{
  "n_layer": 11,
  "d_model": 512,
  "activation": "squared_relu",
  "rope_fraction": 1.0,
  "extras": ["some layers without attention", "local attention windows", "gated attention", "exclusive self-attention", "value embeddings", "a smear gate", "an embedding shortcut", "learned residual scales", "skips across layers", "capped logits"],
  "init_std_qkv": 0.0199,
  "final_lr_fraction": 0.0,
  "batch_tokens": [32768, 65536, 131072],
  "doc_mask": true,
  "dataset": "wikipedia_en"
}
Each number is 500 + 40 x the weight over its row's rms, rounded and kept within 0 to 999. Layers, rows and columns count from 0. Numbers have three digits each. The size before them is the row's rms in percent of the matrix's.

# layer 4 attention key, 512x512, rms 0.0436, rows 269-323, columns 256-511
109:511567518498474504555418612511475462448464472466533387555462470490432469558504481462452446436518488464531525508456489540478499477432481497485517504535517384532459468555429538467580481454534539574454531521494526472512512500523483484552493506485515438509494548523471561500550523505513478479529487489485483444498517508465450438483465513535502515513478462482504497536500535537543500513562495493515380475451496485522537494461435522531495485501472493475500510482497474554507488494570529562503478514495526431455458524484572551625463470490520494529555509536456510547527475507484533483502485507460516494530509495455486503502531508572444594475565486477545491514552436457485512490452446499550479460598390488545524430528544468513480505511532458480431450550485535522548462597471530
101:497507506498522439525543498475554487531548532415532491436573501505543490446417542481494488525478481435473454554561520454532504493534467511515536443587454486491517531516514500494572538490493461524457473511513492526396463513513442505514517441477502480502540547567527462467487511468561512540491477464548492512509392551505537532487520538474496485524536572474464467509497511431441515479549543519518498586433470460537479477503508470437515531489542520511507542518501481525463491491499462476465515594536523546471496554424533498575522497515573484504506486443508526395523502511540458478563485440500500446488523512486500424517521491507513544511520485487419489500478500568509610438486486523450541519524520471530466461456524486518514432446482474509513477475449476486464509517449445
112:476523529519533505527496573543511547503438502478505583511480506503466499508517506488519544447453530511485501439478515507466507429514511465499582441572582485554559553519381518539577432456507467500517562512573557477503592607514518443504537506532494435522482522506463522494553511502504546475489448415520499518525476448465494444521511515550463445474526384524519518539575436504471443450537423450489492537553473503420508537442493474543540527573483415470448529500530543512486497530540456548552479482447475456484490453455458538525465515458492478529537465499526492517547526482558522486477504507539469490516561425435446472529536518556520521486528555525625505499501547497580492505490447519452428450531468501495537476547558432529406405510515542475442511541490470475514447487443508
103:490558533541559513518430572549525520499520509468536552527413493473472551571512530441503530463454524533480503420514516502474490429551528460480548425534619438502501547562379508523530426415543513487491638497545532472534555571578562476521537497463494448536523489510467549489511540521498539431505448455492519496552524495458499407546530510513455416480488463521498528576560457504477453481559480476493490500545429492440505535475470476533583527560496424472464537509491508547489512509521450534541497491472450420502456485517456540468471473485474480509568486525490481524529520480546471442465494508480471477535539404458444518538493573526449533498538489547554447486496491495517484532476449454473416412563483474556567481539566431558427380461474527506467506482457500461482477537465504
083:504501493530505535439427526532496503468470451579483522530424479476469527566548501513499529451489523492483541450431466523464536451481545452442474505483540467528528470517446507542461458509501545496559505475511556464571544479526617477474522522531469489479514478460477560525518532568481541411512521533440505522553565447462472490529530505499497478498463413516492553563533464528524471521487485497449550386515529491458495528500512491553499487546496433464468463477495525495558444517548491517563496437477425446519455468539496557440483472521404538486468503529505513515474495481520558519424518601524514539556545489506465564511456520502500447480456500521581476502499486459553408545512485453550444462451497498408512513531489506521439536485519533507464557462540493501530470477482544
103:481497527538529503522439552496528550520444493485499488508464491472465495550525512438530560447467506484497439472453512502499520448503564447460558482579539466556526555529418468571537473463494466516554529510545544473498567586540572449494539447463458463443525524494444524530538538573515571470555468440516467515532504402407504488516502533581464488474527461475487480543553482479456452515563508483418563444496506520481503518497478471509495528548538436505413466495550508518515436536615439528557513489523466438493464469479437544558477498499460501526487514501575481476539557488565512562455512498549503513594549489461462553543476530524463546504479506457539476484480521472602475565520499486499409450502485504406514550545494473482401422460541552496462526498430501502520466519457532
106:455450526480488529468499482485424493491523580504484533518519536519495450408458446512543453576471563429454490497493521526503502492471457526517510558482474597539515435505520513470459546559424455481541400518500497530508512536494448472428514583520517564439496480504481515571526469514525477501540489526524462543592511455533499563493473499499521574470547452484523490488484540518493536504456511454466599479574542575480478460483521444520506451511495592452444489471530481426509430462522543424470512489474506578526482502515498488486477532491462550518497486510512547480440518466511468556476462542509463540482563515485518482577501452468526419524370527451462552542485533512540457434478508499531506565453535513411479518539408539475539523536537510462461552505503486507484533495544551
123:504573543568528498567477514515557550493525493453578520519474511482452548563599541445524518410506527523512456478527551556470449468513526472445551488504577422528478573549451502517520423432562463472472603548547508472526548485577548501481505467487516505557496552514457525454522541511460539452514441472476508508487478447470525453524562483554447398468498525459508510542514474540483470473555478462491474481477460535462465524478458542494530494580480398549500590553545507583466536513468500592544511463469425399448478518492481514530520450546451494510535506493506494549467535523538506499484510461494483519544526422471428522539535556527452545540549504511572464505434499472526481536486493484447410406583546457560516478523535413494428489463472466455463461519459563486524509529475508
084:498476484506512497478402505542512498465478503470513548533439478488472545591566507479487500476475522533523503413468510510471512425491555507448504529504590453515537508513410513567475469424504514477537552496506536463538534498576572476498540536491472492503547484473508581530483525550461526437519500500475479514543566476439513423565516505546468453497452455500487533592578480491476495497508514487479528414563489468453482559490504493534519467541506425477478497484547549528530488505550501508541512421473442401516483472563504582446488480473466463524497513531528472496511526486488492521423550517492519564568552514511462566495457548509465510466481453522556485481513456453523403556494490410509436415479545479464516508529511472557442454506532566492467515473481453465493493503460590
085:507490505439505529504474488461490510459494484500435446494506449438485469473559488562544511513427543524488460495464530482490502473502514500485543498525461540562516489491470449490551526520501486485586424509496560451558533536535481486500525513527458475465514494470424506556537451568533589444531513496514479481544525417489432493474511486566447475482582444496528509532459543497470400526532517491440544471514527472430460437513460413540487499544548516522408476445542588490488465496592498486554524434508523490480515460512481492562540559500406520504449465467502490505470547500528496532473452561525488539514518515423500457482499545543566477525493553419501488444462519537554502543535491517503451503508478514418495571494487518540470511500535493477441529491562511506529369491400557
098:496494464460385516499548467528466460538534486497504467477599490495513484487511453566513462516478509496517555580625510494523495539488464586524531548467473553466476427531538496469465558578468516453489447523505512531457494500455400507399461549508559539492471472492568485451522481440491433575492515553492519541496501548580545506456484485414498558507500533496515483461459558525501587501435462498516432506476473503549492486494564481462489455509481494508562566539494506468516503491411556495477526534482525556541462503527540422506493549494542444509510475467417519512468479511452434485498467518449485472460479494521556488486553481463537457515448552497473538587505531493462518445508491572520609525430516525543446543491503520502572519507489515552480467541524491508516526509538450
130:522526506536504509508469479554576536518533476460522549480473530479506547577537569481508516417518508557495490414491515533470493432488571505453573462527566423508548553474398510533542400425560519459543557510509591472511537483545559487483531506484504523532548496497447563462524561544444536466502488485479481496506497482421527422559486507516464452472473460434502479566553491480453487550550493461485508466496506503473493515485474487537547485597546393470457534523540510553484509534532465584585529413469457418463467503470489531490486470514493503572479468519498467490500524503502487521442509503555518470531529445508438504454488562515494544513562521511545492476451468495523486585532449433467450395511526490501539538523564415536484474436492494467442464441535514497524478506436478
107:471480465439539484462484456524481531435429519534492482517484507479487509514574509534458494530486563558553551450494482526505473479474518557425434529481477475476505516423472505563463489500528515537528472444435559477510521406519569514560512526484449465468500465513482528540466507552447495436509540491488447491492583500454472501501483451516479510469468411536444551538504516483527476507519509461476510465507554477486531503528488506534467469492495474503522462451552584477482511491594546464500491440518495482518532467541534508474475521476472476501494499559564492521497521465434542558460500510519560588567470604521532581459490504496532485501517397518571538410545503461470482557444507477525480474488522486433532560480470547484513526553623558537544534503494430442477427487488578
114:466506451499488521465471515552546435477536523566428562478538447466504520475534465513431498544488558560496525495498510486534489500556556482497434420520515455455489456490457510535504428489522562498547500463474508505477500485502509468521501494457432456531585468465449414487466508540524526488462550550490467494505558533457472488556448501504495497531453502467482507511557467445512462505481551455515456400536470477532512595563560528533479498495532518489509456553489564489577458515520485443480481454527474545568552497510511419443491542485486438528514448508453427456539519484468487503463525496540558458497456568529569495484427561466497493559543504494531503416489492520490515592507559461533558505495529539540488539465462561541535510552535485524477496461525480397524499489485473
106:541544516538518505477522493516580544523510470548532554523539498455538459452463556494464471505494529492448454471454480590472487533516556530469440509410463470434563455459540475543526498513501458539480481436466547484515458381465545536454574431433509563559495496512446444440467509542491492503517507508506548500486386504469486526580480496477519488479476533442464486504489500481495485492501455482506490469439551512563488459464574518492445471508501428504479501515550434507535505476500534517501446514557475473497528528498483455509514440590537525498487460490591503424518516510434557515513511465599517560521477526558522517443525536525498455518550496456421577454484549539421534508487517510449578473481524510497545527443485523448501581527545459501517427488561503503526567507478475
123:460458479537470531477424476516427471485509517512451451487521426534477531482540467556464446458498477436505563481500566451504501496497482540425455489516542499501422418498458495511479458556508537461509498517518451449569515478522470540532544548545457475454510509466505511580529469533447520494442531543470492535487593530513491473488462507487448560513509470557527541531474520500501550511456451550518413462573503492498488550507489535469533450516487446486549452496484541470554432462501535493456470487435483495563478533567518510479505560472442528538480510561414501563490454476459519485433421541411492469501457529560543569567432417467495505529461503549601490510557475454524457513514477538532509530516486489463473496548479546586566522506510518530539522494529449468531479515477507
096:475510476565400510496539398499553464551547459470552502468536537486495458504442505492494535505566476429524534527548555493504465540476526497522478496422471477417539501508499477443489534515451492501494499503514470530456553462467482534447468478430624609515468511478574437414489525474516438558573438571491536521432455543551522517503498514430502484527522524436480448449497566505501523464485473519486452472503480519521509475476508510468438515487453495545539533526505444489504467529419519510491467519535491467505515496431491469462520497524485523510488483500464504485449500513481453502518586458493479450431461424515538508549582530536457513503422529522483449559500515465464538488498513475482593520481507524542476510466463527550472527519421531503500435524491506512516604508558473
109:452478485540447402479468388487559592485477475529523550485455485478523408466478538525501537526511489530551580486526526411524528503542526472542451488474545500419554514447529582475513424518480500459471551428471489515521493457522498512504490509441516527478485522573527513431490482558436413532490468518409521479511428543465531457522496527410499452496467469472503483488510447500500503526449483467565451539525537477547551553480533505515519520461472437483531465463482424483508486499480476517501425522499478523511510485453409453410493431562455534528498413444543587499505465540518511505489511462489497442535456512510539475471553529519493465507540449552477499512552481523413504466488522473460564533504489439607511522513479534491454517520501512507522552460504528541469564468572432
109:535473545504533501469509478468492455546561479452454495524547537567522474463464563507549491531513454465513495531537545492474371486497461481378501484439486528458526497537492455481531521548507582426523529493503464508452459449496471550413509465495504628455586472470520510440470512485510521461537443501439541498480480488541494504507456556547496600463529508503484515451442528502464549499529515571478548498550519534531496398463543522458540522538473501523492530500532479531536466526463499474464507494498528468496442555491464505478551399555462530521474475556457485474430514412460497501519418510539502492458467430583518513536474499548439508574461502498460476542483529510459478525579461520549539540509531484493507561547515506517558548486452475504534438428564504511520498563518529
115:493517469489478495475551479515528526475461443524506573508455498403464473539522503499502562488487529647599465454436546440486495562522517496468442512506500491433476531541537581526536471511516536525529575526457542488479421479476526516541411505458452480509452504486465503397510507539417547448463560505482468464433492450472509474502561519500482527515441531518543502464488478530499422582516526458475476498459532472511508484519516534564502543460486488556467435470483499519463536546528491515499467500545574473504584468459478447501522527528450454488519504522449506492553497515514483544552515464534524512526397572417529512412544580511464549478558514462491496487490514464472464467541494466489500518591509486517512566519470517486449505538518489446485506472476510516553571491519535
115:466433498525442524496436499509496539565445499514512419496498444518507534522571531528437527486510526485561544487579478516478489512478550539443463513526515503505476436476512460483442531552505521470452487474557489464546540405477547568529517520512495500528519550528480462479544464527415488536508539520452540541460528551501504455497542485462501511493509522458496530512516556501536535419500429520532397445417498509571507536533495565453449481469469378543552513503543477575550509489491544522490447481536460517491498506509535463513539519528426572512515487433477494549480516554487538501462502439434452478552490491572540542460530506497457435523550497548479464555548447489490481502582462557538500503538527469507482501493457514551517562498469572552589447570465532506508505549563498
109:455437528502411481523527410430517445518436456507568507456478545494521531490482478523507563523520468435463540494514532471462458496400451526464466504475449502448590517552518499431459518567489447506538507481542455550499573488461539462477464487494599516443513494515560500520472466484547457521592465517535524484428435571548501535489516534491529507481536472496451466484548494487541535460463476524506525497518507543405532492479485497472463554481492514465516526515470533453515547518497510521532452491434449555566521480464486512461505525509483515442461487551484529508426473517512440522530571522508512497516487424479504484564512464545503506463458476556519415601541511519490515438473570468528547563451448453515524509490494501510477550502470551552576546552480548511447525472565529
109:487483486477491593524473526447513479494473454535457528513436470466557500491487525403537585483479486503518496536458547479518515564564488494515468416535496519418536471510482509472526559549498488520545517479574478451513551516438497435509471429487505488505531477517455443541467474509483522512534549486505495476455483505510518493513544519442536467574527468493537473522594539439570429487513504532515480510421479483498498521514508452566446562541533465542441458483467513534581507492450442500541460491508460551523555568419471499527542559451449526503517512468445404480512560531537445541528527457476536433522499444428517479529469559554514510500577555511446378531533476462501516594579449500524480554498489548587475478531451489549419450449462535463506477498432553522492465517559468
117:509509461544499557496460476543512567475498511531505401550507442475468474528608532481465463425508553469621525506492572514489468522527545557455456461492470436462458492452404454517537455475528490497472519510508504425505557399612523535532533500477468494471565555519513497494502497564437518452502489501442490481444527478460520444492473505494501502483467482481517513509504520486547483486553521510531414422484484473540462574507466540484442483504485346474552534475572509547532498504525535504487475422509451453510486511439562524553510535536465529572529495485489517576521559501463590553460497457462533492573466579535574552452521496496444504522534444504559481461537426408530505538527459464493477480500522478487502480478457517499512547532542538527505431560485514464549456562482510
112:487548570486404513523533513499515458558502592464441520509489500568451528509505393486560468471501480457474539526549507496499495500447455512525528484525546528487493495546452520529498457482473446457491520551542494547529533627507507436389499530521575463505479501529566506548552542450545473574532504501531532522583545505595546446530478511510502521462497452465513513473587473525534533495436432509472434532528501570473510474442522468476523433584487491491489553547472480477516461491415511523473499482478457491495505492483516500471430510438536447484558519544431477588449479419498476456495489532460520494488522430458470529598530464505453495544382596514546543587489515441518450442477501519518524512451495557579475476502509472495491441478495512526436489524520546510485471476574500
104:537519509537562522546491494533555517475504505455488515541486479445541436487425529513506601481439466476573473407482487510508583476568509388540517499497528547503534481478463536513542502479426434464486504450433492476476556493542503431528533519481521552501533535446476461466530552502508508498459483450491522520573508474458551536516520433516494472546547507554466482488520476490453452510498547485509572570540473360514462523483519537525468513482485496570503475494551543523505502512516474463532485525533520518477525486489511491440524559542567463483554483500530529464581500559493493418546517407520506512476415480422519471520493523491548534487505481483584462486468501527525572501542537505476524479471431536486533497498516507460435450534415529462442526434530470467479552432486434
104:493513550441477445527533591522475509552502530509413531523487486486525559524435512585481570494483468532523477436584406478521490458503478477532565446560518531580469513512507503456471563495489479513450511527544513530476544499477457454550533520514526406480521553499560434544514530448544540523477541447572484487500509472492498493491532504521507534518584532524558455478565507519529494423484498553547492491501489429569508530518477455545475436453503538538478510526478529532478517514457529500485506469526524587471467471465584469472426590387584470422502490425443515530485550545496484489457511465508473401474462439467530531451453435435518489433482527582495433515476473547565579481547553588555490516513543531523442479501540457474515460504386534508465516501533472554469485541523450
104:557499493485491441441482466439528371517617468428467477472544486547558493501455495472516438485563484472480453497500515517519457401510458436509575504480515490546508506459474506482518495450508545472548403540526399496485475509550482499501500483513560550469535581491501519472499549490585585476506452530463480524544603482418463508517471463597457470463552550516503507536466515521458512534501570533484544477518493504512472488556513497526580525498495630507483450515501482417503399491544462464495553520455555503505483506444504537466505457473512477491491570461478544452504521444470444444525518548492539510444543495505509433463480522502471593485464494484562418434442466512520512533476467457499447492534512493435484416521452500467535532488413449461429535431526493508490555517457535
107:519529515461485470492531468502470472515587454455448570530533502507568554460448508491561458494429511444447476476447568430501434438464431441462589498511520522500488468496490529460530476453486458471542502481536492468488498576456474467430554521490470521443531536512588520540487534530549495495470477504564486542566459481568540521537514535529507575442568562498549451451458490499438526594461493549506552532548518540509439478473541464482531469556455575425477542547500501406461480542492471513495498471476536629514435479526486531485516503501560467477481534487449554497470483436478464465510438456523554569441566511454442446546500414461529539508422517467449485578458498528512521505491474489484509504465560438474483489526538498440511505478452439476413554454517477516451508481466475
110:464494468495420505494501518503490479511580519493547561505497499528521479446456492465504461505526471510509432548530534442465512448556502439575616502541586512509468453488504488421524489519484527441537540542577444483491448606487428488448481520512479547501535557472487508491493448465489465561439464557437500535542503528504543429494498489490504498497517592440621467481506464504468533501448473530526477562519481539547502499487501508452587470505452521504497508510497471490498444480463435503484507464482570535454495503488443513490541483511458515549464491452431472484478551528543496477506497503506476435463544459493439409531540525482469479477487593454499473608491479492545449469559485569485510522560522469529410492556558486554519519519460428444437492519529523560516556464511439
110:503541547548521470486508551515485468547514557467530531502592571484511435479455462496493484505504486436469473493570433522508531489500496458519547527487524512531519493513532491508474536457458509517446461500482542569411472517501471529448592499458535560480490442483511462443522552504498507524514439470513545533561439443467503528509420536494528498458515516492461465463446526511408543491471482487466649509547498480550512438467551476463530416484548456512455511509555477492560432476546472495482460557475507498524488468530528507487474489515568508492538482487541539456507583461507465490449463513527471498523478442548515581589458461455486440541516518485481586521546581520469472449550503552469553500492530509505494499552552495466544431518420496537476463464527449512487556478491454
112:531481496494513523494492545495481462509552572436474527446584495506490515487492458436462495541530501497503441513541525500466531555563582510515529470525487537509526488547510436512531494497437513458530481518581461523449470552540478536494456481477516555536538521463577476480501487466598553566479448520512515558500502575481491505516535531527509413517508626495588530520506512474439469501490534543500512562512410464485499567506515513465460541570496553614544512506511478499498478590500424425472520513504494493546522504459547526478487513571529538530482513391489446424543566501489417504465536441513501417387499496466499453502496591482543548520462505465388478477494499499502505481514517481465523469444600607536502439459534474539546472451446487446503494505527491488531599487494444
104:526510497518440446468548482458502488495472471482519422472569485477521485485491493526537557495521452514607494542560558416520486472490480433553555487521435577527503538475506494449539580502547537505456501532531585611358537533473456472470416515504565446460472446473615520445527568460524509546513493502507512511423466492534550477445521534432522480534504518500484473484522526489490468526507536592510522531454459464562488492521511488494430475509566514528528479493470494501467498529490463513534545614526483495467487435407488427558556530519506508488457498469497537451483539494536468561500485518510459389469532461482545411478519486539498535444499526530432440489515488494515523482565440537506543539512495495515421529535561490555479408458423561509463461523507536543538405488511478
111:482491540479469576497509514512525508519450505548466476572404539466535479463509497482506543509478540503558577514535513518492481508540518498572459466517432549406531504437531505439482522548525564564455493461522556518475517439477520513458465540416540474455541438451417448523411446522476515492541540475483535386493500530526508523474478498465545484555541457435438505495532556502560365454549490512465500513459538499573526482529514458476479494471549452596474495474528533582584514510458465485503459469551472560492503506470508490510458504478478480548551397505494490467506585471473466532504539505533516425517422449514533495473517520526474448486603497510434481499550471482446509561578424549493521530535484446589480532525511504500442470550489506512526450529489530536492406521580498
102:496491523510569455489391506441477504473523485505486441479493522489440468469421483468481554510434483541522463615506546501521559513530473470482547523474483495557506496570616581440531616563490508488515517490499501481476459527468505549543480464487491502507471514552495536462497480464493534476539496498549497454481499450456471502420549524562478482507499534569451491523430517506485581513517512444424508545456495491447558442527440558517558602500515612499454404517512399531519529535503546502478581581569533475445468510455522529489507470509500548417491526479528482499491503546571485467545513480511466508485450496449435464494506543484497506517500485513419513449509480553470543476528560540596496536510500505479500487459468488484464492468498473454501499484495487511555542500468533
106:565599426510530517478467561573515529394512501536529513478528473464542533509585491487421425446525516463480478493416434565461498566502516568514508479553472403535442504474439422538532451471539408512508534500467483469513510517514527470526528456501460415510551539488510460545553536522530520527472510521479494517497475466438479481513401482504449529453426503500549475513477514501511493505528528456558453477520504438528443584493513529499462437497464422457514536517496516471527477432565483519494468469496522494533482484459539521564525524528515497491478529549543501521547536531427568554403488496558503553518536572551556548498434500500540463452586499430501518459550498493500539506476517504449502497463496489451448456523562498484537591494527527475495484565492547496500508567454479
102:481472516497521483491537501486531527538458494537461584449486502545519519439484494492464437523585526542426427432451450555469469529484525516485445541413490514489575455488543483517491495559487511508491458468462455515561442451416507548482512445516510502566438515444381444495528498482488509536465511499522521525528448530426480517582463475531474467510508510492541500431477454528476439418493419470499499509481579530548496488503540528488526483495450474555458482492467488513534502430479517503481469515485517499494592564525447434517508417564514537527544463503547525429515521463463551496498495519589490528512495483581522498499545518541520459508554539463502541483483590566444503445508539533464494474550459491495542498532449503504533610515576452440510510475587529518461587526520479
112:508500531451460537535544529539451524559507541470442569488474529514491496471456463538553558555452478518507562478555515452501507522537518503575506447492495573481520515506548501463498506539438488510448541491492551542494515548453441514467466555496535490499456468441547482536502500451550486543494469475571524501512463522570496489512539518460516467561570501486573499440513502539490438481480457507538474599553452531505519512492497490542468504545496545606480552499482473528490514561440483483486481534520496558467484467481512447472440538478549490485546449455457473467510485519529426483472495467520473360371459435445470401488525533478547526512475598531407509516471549540455564456495498578455533499474540562590502476484567475493516434503416491447478478501539494513492571486542469
108:484430469524557493473441482464539586487450539547461514521455436470524502478491482465491557557471514550504484474439479493521541479587543467486422456483512524499499517433554500590485530480513511511505515453480552489506483478511547506547543470461419438498445497560464488488452490541422549459506511456477500498515487491371473486476516498501488471483430475548409508539499456437503466499478498498489509498431557443517505534558543469530476510466531482529482356504496465526477522458513480475544493525557459473503537515536449475497557480521479513499467497449570480469557525507536540528505452467504471537572498543486496549484500519529509461510533406542447503403499495537491479542533497501568513494478511516490531536491455551517421428450532531510536561458471456484501424454514502
118:503438468480449517527522492501486485516567469468456486459514479513543538475512510520536495549520490534518480454490586466512411476531530529482500487483483523467528507489537441484529464541508508469569472514503460508514503498510420510518421498546459534435557469414519524515493462496594555508512474542521461478500521600494493470511539505510479494551554563486604526506519516512483502520493527478572464489539420569493470542530501485551513537560549606496486476516505490442430455528496499463514516453485540541487517558506455471548516503518492487566475477515465447441538501520445371534501485531556544437393529540480521381427520556498526595508452551495383426477439495542478557558501480518510479492452501513455486558507527501566570549476498486392445541463495475475499559561435492
100:529488514517456430496516513473458496526499468499486436522500486534471489458531514570548565466511450485589477510546522468485500538451491501530530475452469586498476469560523500398512557550510493480448518513481494537455467501485421534481431517547547488458498522455569517459541524458492482534498472488498548498463455471560544457482522538424536523534526541513536462445504492542519505501533488563522458538525461500569498524463503552531465468504504475527506537487514442554484517517401517527462523589511502542437473524457508413565522481556543534460534499471493557537467468545529536500519450493478447377457497436527516443508494442504456491508501542533443453568496467497473569451589493585526501498521483470579485478518589473453514546484401495478471446551531578601554553516559468
117:468544537529394499542489462483463478494495459524547463509450507478480435491472510502556532473477450519500500601522468485495521523497463488502491538491514467488500506515509528458492523588468504497459576514519478485562522457452504485448512425445558537510489548560451514500523485526494401508566496501401530441436488474546478463478540508479523531520496471470479480507496493538580522498468468462479400503490541592437556386494421511475523556482493489481528534506477479537502536503471521572516460489499443480455435491516486512490514475491430544452466483517442492571457457523535555440490545540445494458540420436497471478485508504546424437540573538507532481553502485491504530479513527571533520567542430513572511560479470502474455518559517488540543430534494602528536517481579489
120:499450473500420503456522504513538496532531481548465468467512463493510515428528442548567537452486532533500500486510552503551471523500518534482511406479434561495513483575517502458523525560580509535538486538517570584475483554480429435448444471515506454412522451454435457510493523495510500534513511493535485506494450516465526496483469545449520503507537488469510455478573445454530479539510521506484453484486477560525476549524574492537527478567637507493403496530446527502507475495463468506518529532444478554503519548420455375564510529559504528518510425550424521456463502488530484526501420582596466361503512469488536413490500492529500549528523605503385461490444510530470573520563494572530513531491464524571467550554551498488524516436521442493444489506552556533547442538521439
115:523570481421554511560496529518446513506458502494448500503447495536532518529463509566516533542466490502556508489425490472475508517487475465534444543476491548429543504493537460544565509472439460584467487425437526499541518554420526538509464496487480481603436425471552547554564488514515513508502523483635451548449480452562498510555530535477516503590499443507546500468490550536520447506508481494516506576532455531529471479472455484594386431517537500526513451469509454488481489529550493517541499545599545540487507469547446481555491553448540489499547568467571446504589453506500498493558473404449552565477475557507457477497519458477517548488437512450477596491516553486524507518427475494450443483486466525462547479475492509505506453498489544514476487527472477494469534523440558
090:499452486455586549464487530528489559463451518504475438499492485518443522577521500478425411527523517499489526526469492516481502511437506546492429556517482468535497551436507512531492505432514510508476443475499530458542483456582524593573539542558422425567452469555468539532483477502464518442461553482506464466504562485494424503449520472532480504462498429532461575517453540473521534531520535465478510454434529452432505449535477495509500536510530500471534429495492540531470529460505547491496559482526482419473538499542582571518467505440473507497479563471576477556530476474489548506492563487462553597524506582452464527479506483484533502540487434524545626384517471486537434568449478450509456432497534550461546514445442493538530463506576520502566482474458440430537391504448585
118:536508502479518499442532527536537515485542450521538429520556452453480499495526513523470494512471536516469420536519505502494488463502498540509494506506418479489537565427501500527538538449534524566474458473508660479445467479556513495499512443523497442562517422537531493483462463506511529484527547494549485446498468510478459489450493510493510435469475499431439484536481556461499518549524559485438521442434550459494475435551548446486465473497588478460491458520511493490496550453482522549545499464517501475496513444461548515558530477457492489515426460451571458486500524494456526553513515539568568584550523501500507474430517515546568503506542478457394579375500482534483533605498486463475537481472525523529520534437521506534531488480582478545499458482518486465562331475410507
110:465464466503478494496465464472430481480540494488532528515469538494524489478504583480612481500467514547522545583555535457505439433569486470505547496515570499510451502519514480417451448495558560473489532532522478491464480487478533524461494510432482531362531559521434539503433468533537514446467467494424478500442494500489491523495493476534532503479530522515462539546462458483502505492533497583473504522553492565454497516496489449447605544441445563459520574455459550462466487521535411460464502504463508501520388518512477536440513470548385507491480466456455557494458483469557485553537470529463510451473567514510496502478508488472457516418514440564529383538500463490479460499480449524496457543617524401475447481512475505428468511530508541541557528524465506527461541476508499
129:524533497524510503438493497514483470487606479526547407481473455512490521484494500505465404448489492422410495529465510511466571520434469542440447502462468435450470449526495560463504507533528500548489489446532453434529434451551508559488535452506480524546529535555457533539473510540497429470509516531482475490552466513549479512548502530449524518482489527488501493552483472448530530572531533528502473487501542558491460458486515497485533490493544464437531528490446466550494506456462531535497497475468430504474452575509515557549536465546517591494494550524467515566455403489514591441487484536476520536554527499526441458507475453474450494598483496475412536493483447502485529535469471453526504470531543511550561465475490487505528572486528395514512441485506546501535475529516480
110:465478594540533530518449494515522526537432563482476480564580493555436469445549491454456511506454509468519459567553570540468467470492518461495533506529495583562498470497460499538501509520466563443477480516552511490480478502497485502482494523521500553525559481461489460466497460480445513572480557465498540498504557526536577457470507485483501518458491532422479540461486519518489534471490463456459497542514519501533564515465487544405494488606454439518515577522616509517549540508477515508489509474495478508476482503501513487499500448531473498586501434474600439476505589523432553524528470438524476494510470414518519507581489559529537475565505551433535532556519496522553493522607521521520520493465484459546473540499517510527516480488522508497501477525497551477526483442516511
112:500512491474488499497585478474505465490575503520547510537487546459499539541533506566423482472491514566513446506536451536456546458472526505459486522483546481489447519550526501491499475475545500509571519510525465505481503437563524528541505466480484517596588488469452507488383417453491524449559499498516528436452558436468488508460559480553528528470532510474517470516506491495517508454513534478437537459506503496490494457568484465520488476475523473548534481546599585549440537528527546483478483416491556448491602533586544558482486531469485443480470534525517484560479454544439530467526534521521545542567496482533481596477493509440505463470524472453534504519464502507522527501518563499508504458554523440537546559484489487519550606549517482529489488533500440488518472479480519
112:508492521523505491556525502518528506493509555476587575478501506468481473462449533477564622556452477526495474490574509527481492519566455474534573479528504492499511521546545501496469564545443488491447536533492498552408499520495485423455448526476545535428492501500550504430493443452565513530508489506510523491529427509518543544488528439507461468510492550530449469536510513484468527439477534498484605506507498476477476510470522512468513508464411534527478552543499487562497550493430528516499479490583501534480478469490502457478532497531498489465512414563490454475471556537578435486538530496489438532446456471474503526527507520478475441482440490559435493541454492568467490497501510463550567553465534542515412544516543497536404432493483523529511561520461473501491538478521499
083:464526489488525407454525483423452480492435462506499473499517498534514511527445466527477520514499579499521448486529519527488459496489503435555478506524501501519477506529569508539516500466618522547459517527562436472532509470456527498547480467451512471497494505534469490544484601475522532559517468476526560469554509629477501431492465511489513492550453424479510454507531467539540490477476498483450457555515485501501475450505533540546493534448450467546488537556481487421517524478487457492509483502437486459481549488541485497398505503421489462506553500532470506498489540564552470517502459541511548522524453464498472492446480421485563460505473537466452452437460459499475523421519578487500501549529483474490517467456507511505475481497482461557527544503436454468495463461529443
081:518551492474497454547535487489410512527469547553521462526524403423469460463466497511522440441527556523519464505480447491495524444579508431454589536503509542529508498525572537469481447454578513442519507494534493471498515528517479475504426482530468506468569384460546501500432489479490517520508521502528518528512567467508492458556502570485578532482503468499508525579485497464492529486498615495510507531481480468480570446500557578478491524492468508529497502493461506548457533481483497517476492465440506455499513446487470616452474496407497501506540523533519520512538465571497612482469500528476579551519453505446484522516495424519523467526498493493519599462480496582505491478493515485486479460448472459477448511483495518578509465488531472510538568488432550539538488513519501
092:527533535423472521513594506515466454531460520545502464497526464480460484454489435477517501392573506490453505471509447512411492492553511421488599502487537493567503442453559493449380474428564517470525433464510470474453478577512524503510422496469489516459568442429543475539487445505496507497495564456511530511479525506480483477539529532480538569502590511558517471554535445492456504503491535468535447462462490529480544487547470580427521520538404526535505494468454490552409528458467469533453529546501469426470495475470453569461446525432549559527517531505522489535580450491529574519481512510426534488495474515462479539511443458494511475521516532569535526462476482520498521476499489561521435475468443504468508516437478521554465478469506492507525478509439557507561510523468502
080:538507510466471516554529534565463463575559534534506529493491445505453497560481490493508502486528530529462406545493473515537544531538516516560552458497532524478544493554532518475501486489432536457546537493482497496452496567491396487465572459536466573484478499456527458425506446495496442446532520523506459529486536438485516516484531538485512553515539464523506501512551467509460530480542519563474531509486540476589559475549449441448537487512507502459470491475541503504426510526483434529502490466527495467496421553512538549566512496528519550542477523466504540494559451518470448514496532529463497509503491483474520575503517518453475548487530447481542535468523514480530479481488432547478426483498470497476536537540495483523450529496410507475464480556567515552503555501478486